Weights of a small GPT-style language model, trained from scratch on English Wikipedia.
Size: 13 layers, 2 heads of 64, MLP 512 quick GELU.
Each number is 128 + 24 x the weight over its row's rms, rounded and kept within 0 to 255. Layers, rows and columns count from 0. Numbers have three digits each. The size before them is the row's rms in percent of the matrix's.

# layer 9 MLP down (transposed), 512x128, rms 0.234, rows 466-491, columns 0-127
094:124191068134112096103137136149126091124123094148142141176117139181150157109111119155131107130147107159166132114114124084131156112133117117134167131122099125152098155128123170163117144140118128138154100129123065112169123156114115177114191141135106147118140153117133104142143155146147151106151107108143109150146102148107165154119138127109118120072122141097112110119135106111110126122078
097:137120117145128112143138168109120101146162114154162128147124141125154147113120141119135087103149086111122164103110122136196106103147158152092143132135170157107130112127109137149191138164147154118130165150099180116099155109149086116143116132157121131131113158123123128115114157111154162178198138118116165113128110084106120123105111140158094166100142141146154148137127111114156117147107
102:100151157135136142109156138171151144144093096131162143128132153147114134130104134136106156119125150112141122153119133125142092132137111159067092161130149105165167100134144087089147146124157114181107105110094104145136118133172106169111117142080129088153136100112065127134132139114092140135152119130135114133136142153115135099144108128132057138102142101107153134139170152095122088113112
105:132131109133111096151110134112134095086141109134108161102100084178119144140105138125139159154139130133104158114121118096138149147117111145126177129118106134118151166120144144159078155127142128136138123145174098106103171124109183150090116165093087152157165181109158145103132130079132110119126179114131130098123148142135150125163104120108171094143145110103088135151134108133119131109097
097:142136148139147164091121126149112097154132097134095142158128145131111096087171141136157110142141150105083125174116131167102126148150095154107172113172095101133135101136149123167109111174168105086137119146089151136087146134162136144122142158146158109122142152102161158176125145131098133180128153103137084105126122161132119119085123114100152108118133083131126142121138125129097121132108
092:161150139132124071141110166103114142140098150175114131130120105130140087131110144079126141127104158111120097153138112118096195139085135096112110179147148188114116136084146144144186099110144138135155133118149105131130108129162130120140149140139105128157146102176103117116132132084125161177115162110125123127102177146142131145132156135148117133102131150141116131147151133161174123128140
106:128145140099080167132151169122164061159115155157095143112080170146116082120151148155112157127150102123101175118109099125103099134148102141133124120125106113172124117106150163126126132116140140083118140121149118073118080124132121128155115105131110107175153160103132135100112165098097133107109087111135130150081117131127143158124089138103116143129093131139101093118136126107121113133133
111:149113150113094158128137163120129103105159151083131171144102122132120171119127111066148103124136101091115072121099121140096155127125125129156126135152154071134128095105124163121102114139137135128130109100121148093135140121138166173143159145143133138140124123148144142144109115158178134151092107163119136103178113111119086175150073142139136110103109138081124127141124114145146109151175
096:087166096126122109121127116153139095166149109132126123110124086150162114140137094127144172168112142108120107123162121144132152121111148111116109106155122117131134061139150140100076108125126093137158142122124160119118157173148147078145128109147149152061192113143171106142110116148105157150153079118119107165113149145156138115122136140105128141131133099126123127112109179122085142135117
098:123166137141127138157140148142129103080120158146169142152084097162182143117124110160117161141112117127135159117113134126171132152144131114132137124121145108110089118128091076120133168140114096126132140107109138141163144109136123155143109111143118161118146200122091099117111118087140145135150144139115135149083123148147090066168132141124153155130123088113134059119098121155097139132135
092:113122093131126138120097102148107120117099153092100150101093105146116158119117077126146109157091108106133129162167128120137128178089124119150143105097110131128142120153101119126117114138173136137108154133130103123160108094153128139131143148121098137125142098152148132109120136130150078100141131104088071115122147156110138070158130124127100113200127143172111110098127114166132136098067
104:130149167127169166119144101104123140158130096121159097122129116103110109115096090137096132078106095141120140091124141137132125130158127148111106164103072148125135152133137159107139159131149144121115171112086090123138127127127100149065137124128146100087104111135094121101120128140129123132159154139157104116132135104163108188162079146122148097148070141087146153132139135102106160132118
101:141112199152140116118121142109127051137104099169149138142098111147093126127092149130121152133152122126112164092098145151150136125129123108111169095142102160130110161123088111145151171140127114115106141115138120144164151124137151141142143140132105154149127081121165170077119104099166124117089101111140136135135127121128140123134121084122169129144147177111122135160099083113111142149171
119:123132125123143103174128083113141106133137135111147147111153146130117117159144101131129176143062127109113124127123137124152104144104140119090133107109119169098133158181121164149075121124138119153163105149154129057131130137145113142099146174129110136125153105151138119126117124130140148091121101122101140158134115179154125134178130166126150087128154129146072172133108134130173112085126
108:097126131102145117137107109117127115103112133138128132129113101143133148147156123127167139135138111128096111175131129125093124151102169118135110138131107166094116148095143095109166131138113092143136124118114124112168112152143104158110189098141128182163125092174117118147122086111136151133108135125131164088113159066118137165153173148122066123147159199154118166133137137122113122133135
113:068115111125129160096151145149098123077119109125151117112128126189153148133116117132090096094099157169122080110108123129138151125119152113135105105150112129124094130142156173139159098155105122158152150134106170160136105187122144093134129121134101122154127163151140129094120097146148117106142148151103160097119122072103151118123133113133110155130110120181110166170146125118140130126096
086:118134107120117092121147130160107185135097106145124136165176074147103134100134143119107153121146153145103189085112127077117159106116133140152152165126127113099156123125136155137137112112104132165113153182165098112144112114126161138136165117137129188142126102119109101132069105173126150125136124142141108099145120114078119119086108149137142170123147113135128153120116130124104159132105
080:105116148104112133143180094154161125114146177098112144170122108150185110117140154135155100129123120120126117115137098097189110167141125136134173143114116104160110113132128079121150121150119161151103094160159089146138125124139101120135136128112151153167136171112117173098127133194121144142111155128146121145155137141170117113158112121157142111108174112072138130144148125141116134132153
092:129143139111184113151146161103107108134146073114140128186179148118149163161145158115145163113086101102151126126127154093133107065161126135135102088116135098132159144113125125171115163163142128147145170154105166124124124098127147128133134153156130119130143144102106097119153146101157092140146141129110093150105124121122152140122159122121115099125113086140142145106133126095081111102170
100:126135132161148129113126081149169167146113125118096127130141144127120108138150102082132116147088095142111094120126133171114128145134167123114137168118163144120071125101094143110113130135172141096162120090140142093119120093090139122113121104144132128130126058129126128117166087116118105131138149112138096151145153134129131185126137141182101094092152144069133128159107162133159120130104
101:117146122096128160159119156102117121117155112128156129144132061121148178131121100159150095101172135121162106154149119157166105162124150148133096121168135090087109122105112134081109136158161135133120149160095121104138144166124163132091118141139089106119120120109119153154148148103164092135088140098163127147124153139116133126148126150099106137121148174124157175120128130113124153174157
087:128150095137105154171135138125128138075087118137125151138081132131127111157143157067117119119130115159138128130091137128141144115131137111123139121098168108119154161152139180164159123164124146108123128124114136119148131142143093163148123092162113118089162123149133137124158121105095173121072118127125127123107075158106129127133137147145108070129159164091161102141114111143122141125057
111:121128133107135134106147129138116144117103139092100185108118138158121140167111144085133148128111112154107150143120110165110086107103114143169131105104154120145126095151116142106151130117131122122108121131133153095155112171097134073100184141133109137135114104133153138111153114126088119137084122150075108135125132176110122081130114153113109103070157182129109104129133156069144146131161
092:117146128176094134136090154126103122130108114167142156120113155143119133077106119107102121161112158125180113099126116159104153119109126099139134126112157095094105146106076140091128111103120151155134103119148146113150122150145137148135112105069156121110100151139124147109113132118112163172172130150154139109150154117126144141127110102181169113124168093118176152124144147136195141140121
095:112112120172105108144115104082135113094141107127145108138097081126113095155146163133134121151145158136161113109167122135152145102107153104137129163097092090099141129105138133114174116128087188162145152105136117121088144117097130127120147135121157121119155098150130145068162112109161139090171113098144145115160114141114111147128075141113144109118113129122100129133132120166102145161077
097:092128096106132110148153111093133122118179125112117141128172135111135129184102120135130158127123148114141134118078108149163129104149153130131119131078149072109138150157116150106080162127135196114111126094128109102132104153112119138132118141154156104154121173126140111148131166127116123154131049125110138139135110118098113078165104161117162116115120145117090142132139120119151147100163
# layer 9 MLP up, 512x128, rms 0.211, rows 467-491, columns 0-127
106:141132133116165079107122118133177126153123126156134129126104136126140131101124126140092109131126088152128129103129141142166118135128133147127152163131118103114116113133122134089223121159129140096109133134165131123151119111150105119176106148122122180123105077121141116152083099117102125122179122143152115143166120151094098175122117147114079091159112112164116122115145165090147143102159
096:125141153145121148131140171137170102115132137123116127087107154109117094148118135121146089137147090142160078118147142110137114104171105119123114125129122100140151134142167113102106070122106148131130134150121157110150118142127110138120091138163114091151131071134120149063082138152148108142115124126159133115077128138097121174101169139125131126161110086156161101144169168158123153121100
101:109128160170167098113127133146113129123113096148132138123125138129183150108144176162122079147128146114150109122122140154141076148100128166146130146126132125149114105099118135094091073153129165136099137126091119131117121125113140142137150141082107136099133152132120126125161143162147146147116164148095140117115164161149127156080099189097119114096112138098134134143123093098185150160155
099:119127113151124115133137149137139108140081122124121105116092123128157161097095105156134181134098149147123119113137138106098087129134098087154075140053123134104109114108100143113113133097100117085147086134146127107152144105116085153098101104105142142159114122149153141150135165129134143163114124105112183120159167155142141093150155137135119150113110131114136158160151135173178150134135
093:170074142094149117114092108114159106110130121120101113112134111137141134134123111127162114128150162090152111114132111122142106160128149161141109154119127098111110127122114102123117157139149125097116093139117145101142138055111151129140123117114126138080098123157171116199113101158074111110141118099104135165148111173194105153132107106104164124120143105108140132081114108154124132108118
108:101163120138133079132093140128124138168122090124097125189123125092134144156078085143158137131134117121121149134148140139143142128152112112123109156139135113136140082128141103118119138130123068135156093069110130126092099137137084136104153115152135104155114111167110088126133156152146140184130182153158157129113134156127167167126115130150107136156105141144132134159138096121166167126109
105:137099135125116114111081136150116167096136146108108132131160113093137127154133156161130118168103082155134141094147097125091113139145100124156112158111097075090188114097112142143122141104166097182130113127144131147124171144097138141161162117128117114170128075126108085159085136116113114111134078094130102113130140129127155125144148101092178122128120127102130121130138122146103115119145
098:139143142133122122099128114081124114139133107132116097080162126142169160090124140157108150121139119153144117092159181128117142089132091063151134081077137133157107108127114120131137110079119138131149112138123145123116121163123147095134119112138129136128116133086135115185129106158126111150162116095141107162104170095127139080090145101105137140118073145139098178123117146102147115138126
095:115094159162132142116133091135079151150132142131092077127136109142150137110150173119151142127139148137114134175101127118094132157148131087162144116080151125146123171100132138124102143130090175113120117112106171141128143127147137112116133090098175176115110124119166109118137160113093138199076104159105175128141123123151121106110107135103127164118125117117130125146164154117113144139143
092:130107142107132127092164136080111174140121101153118123133081083135156113097162182120110108129117074143132140162105154153111115123129110109139149136114130113145097138104129123132113145163081170106060176171132136176137092145128145117102122145173136156117131123122107146166101127149129115155151131153137101087130144129095137123102095148096139104128120109133112139105154137135110103127087
105:128134143173130128143121147099121170141121118074118183118080127148161081107101133090157131116172108135156133130177176096157132142064147114123157134159130101095137140116126143146130112117113113139152099118181152118133120120130142141135142137147164146158133139134089181144131108153101121100137100123126108143144131151128148154090138093139130161131132107166120100113148124161151098089102
089:168133157128154104142133124097153100105097105148140117098098150152105133171112110122123139124131164122117183117110150142134085120167125107124122120160092177166146171126067122145136115161114150121124080147114137145127106111134133090101120148111121138163142145101113169111122129115161094080127085145156151112138142137122126116121124114096144133183157106180153140126070105124123140129143
110:095122080133181121133153126133178134142125118100103143115142119149105155121177130075109162110140121074176104146113127160158091114108144143100107132125137161129115151109080134152139107095163087119161148130097093147119134171108123102137152146166128148111145128135138063147112099144108090149114144126135095102117160166126100088134136113127112117118162123123108129117131137134143125111087
095:059123120107134072157117146142132167136112126118146099117065132088135149131138096112093119136163095132159121129149134148105122112133117102128060125150113102125122138158127130124130137145146096116160114118150146112120142111086169180162151168131111134129144123114157130109155106109115118175133076129124143156132132146183115186145095129161096147128117129154130131143106132107160149149133
110:139153133165138106123082085152116149112117142159142100123108118086114187153123135155128094099142137128113123141112144148167132119115136124125159133115090089119141139168130118091125085107127157156095116111105172092107159093151137146120141094107102115128185152155153155155155142087104104135107145144121144146109133129106147126133104164137144151135134139147098177165125060109155124111123
088:103105148115136101096159108153085181139130115123122111137149169112110117163146135120122086100126114115137121170119149132120129198147096122136119126138105159177138098060138121096135152126135139126163106129134113132061102117134147155140154118129130093167122097105101129132114117123164126109106113096113094128155117118161133173175109128144173134157121143121134106115130125116095150173096
091:168120116120111128087133110107128138113108127145108133132118048145119108146107128147113117134154075101142116158131145103146133124107088132153168131142089118158147113126150138116137162056154135155103093107098125159147124171149150146119168087162133135135104125120117172143169107160148144132125101131144181108163112155140128128092166105123101102105175130163127122145118120162124127122121
097:158114117116160117096137146144144150132109154135129137151110088137099122123068130128127101136136122186112126176104149084128105173128136126133132117115114114140132098135126156147173111108108161150136197101137122124161098151133147088122133106127165173140106142161071172110127096119113120124139155145117152121121156070155135158135130138109129147120166136157139095165117158116162126167115
102:107152155163132133145157152104115137114081096156129130178181136142080122147118135063115122129131110134127119137176083137128168122161136124125150161091129148118096106138168147117090125116125125144142120114087140095084111157121129119116107155115129121134108146134133186107125096152111126186144100092166149073109171135118080146150128132155126120147105127141094113138120136132134116135124
098:126121121127121137146150130150136193162153060140153137132139136103125143133120119118152142101099121151107105142147103106152121124161101110139144160091123092131099094140133146159154097106102116106126109137145128155171169117159148167081116138129119130098146069152123148161079154162106145166096138154149118108115109141105092089127159131138158139104103144120113146119124115130185161116151
080:132104133140148126135161139135131095126094134164141129130127089094153095118123128157087139084167167100125158135137179148118121131117110174165137113109108167130160098096109138160098125167127117144086097147161124112116147153118184095074133089158096148116144111124164132106109125122127113126090122133123121134121097120146099137094147124083153136125159166105128168115131112096132107083133
106:117092124172174151140127120121154163100145110103125143103119113097117139116106139095114152103143093152161123126079155124181133123146112157077109144147117160118146104133158145140084103103106124132136142090123090137131132111073097092163097161147168122119132152116142077090172147145109138123112123126101122158164115108155096151125113138147161129123107158142076115096111125139143137133130
091:138129123074138167141134126104105120083155071129131127076153133119133126113133132162134120184123130134139124193114115117087103158125139061148115129113116108116124115125134170129146123122099149127137167145137128138150118120157101109138131157116109162117129130106139100113171159120151136095120119113123142141164134098140162166095163170102082123146116151140110134095103105094105160135072
101:128091133162151116124120140084148162097114106113136147101140149156112128100106111065132116073093115118137084086117119093155121124123102177153143128139121115138130130140104111144104116097106149153095128164106142123122120159069122138124109084163119151133161142111159147135146116163095109151141149100073110106123099159125132157140126135101139125136152109182115118100100132148171138128090
090:125110113160123154125090105115125130089131096131138136117113124148151139065193128091145098144144154126104126156158123110099128146132110093136151117126127138140086087114100072180099109144121068134183142146079125107108167115164110126178098111113133160081125123142095129119112130100131119099154157112110156111134110137144142138128170094126125112109130128099125121142114115131136169135130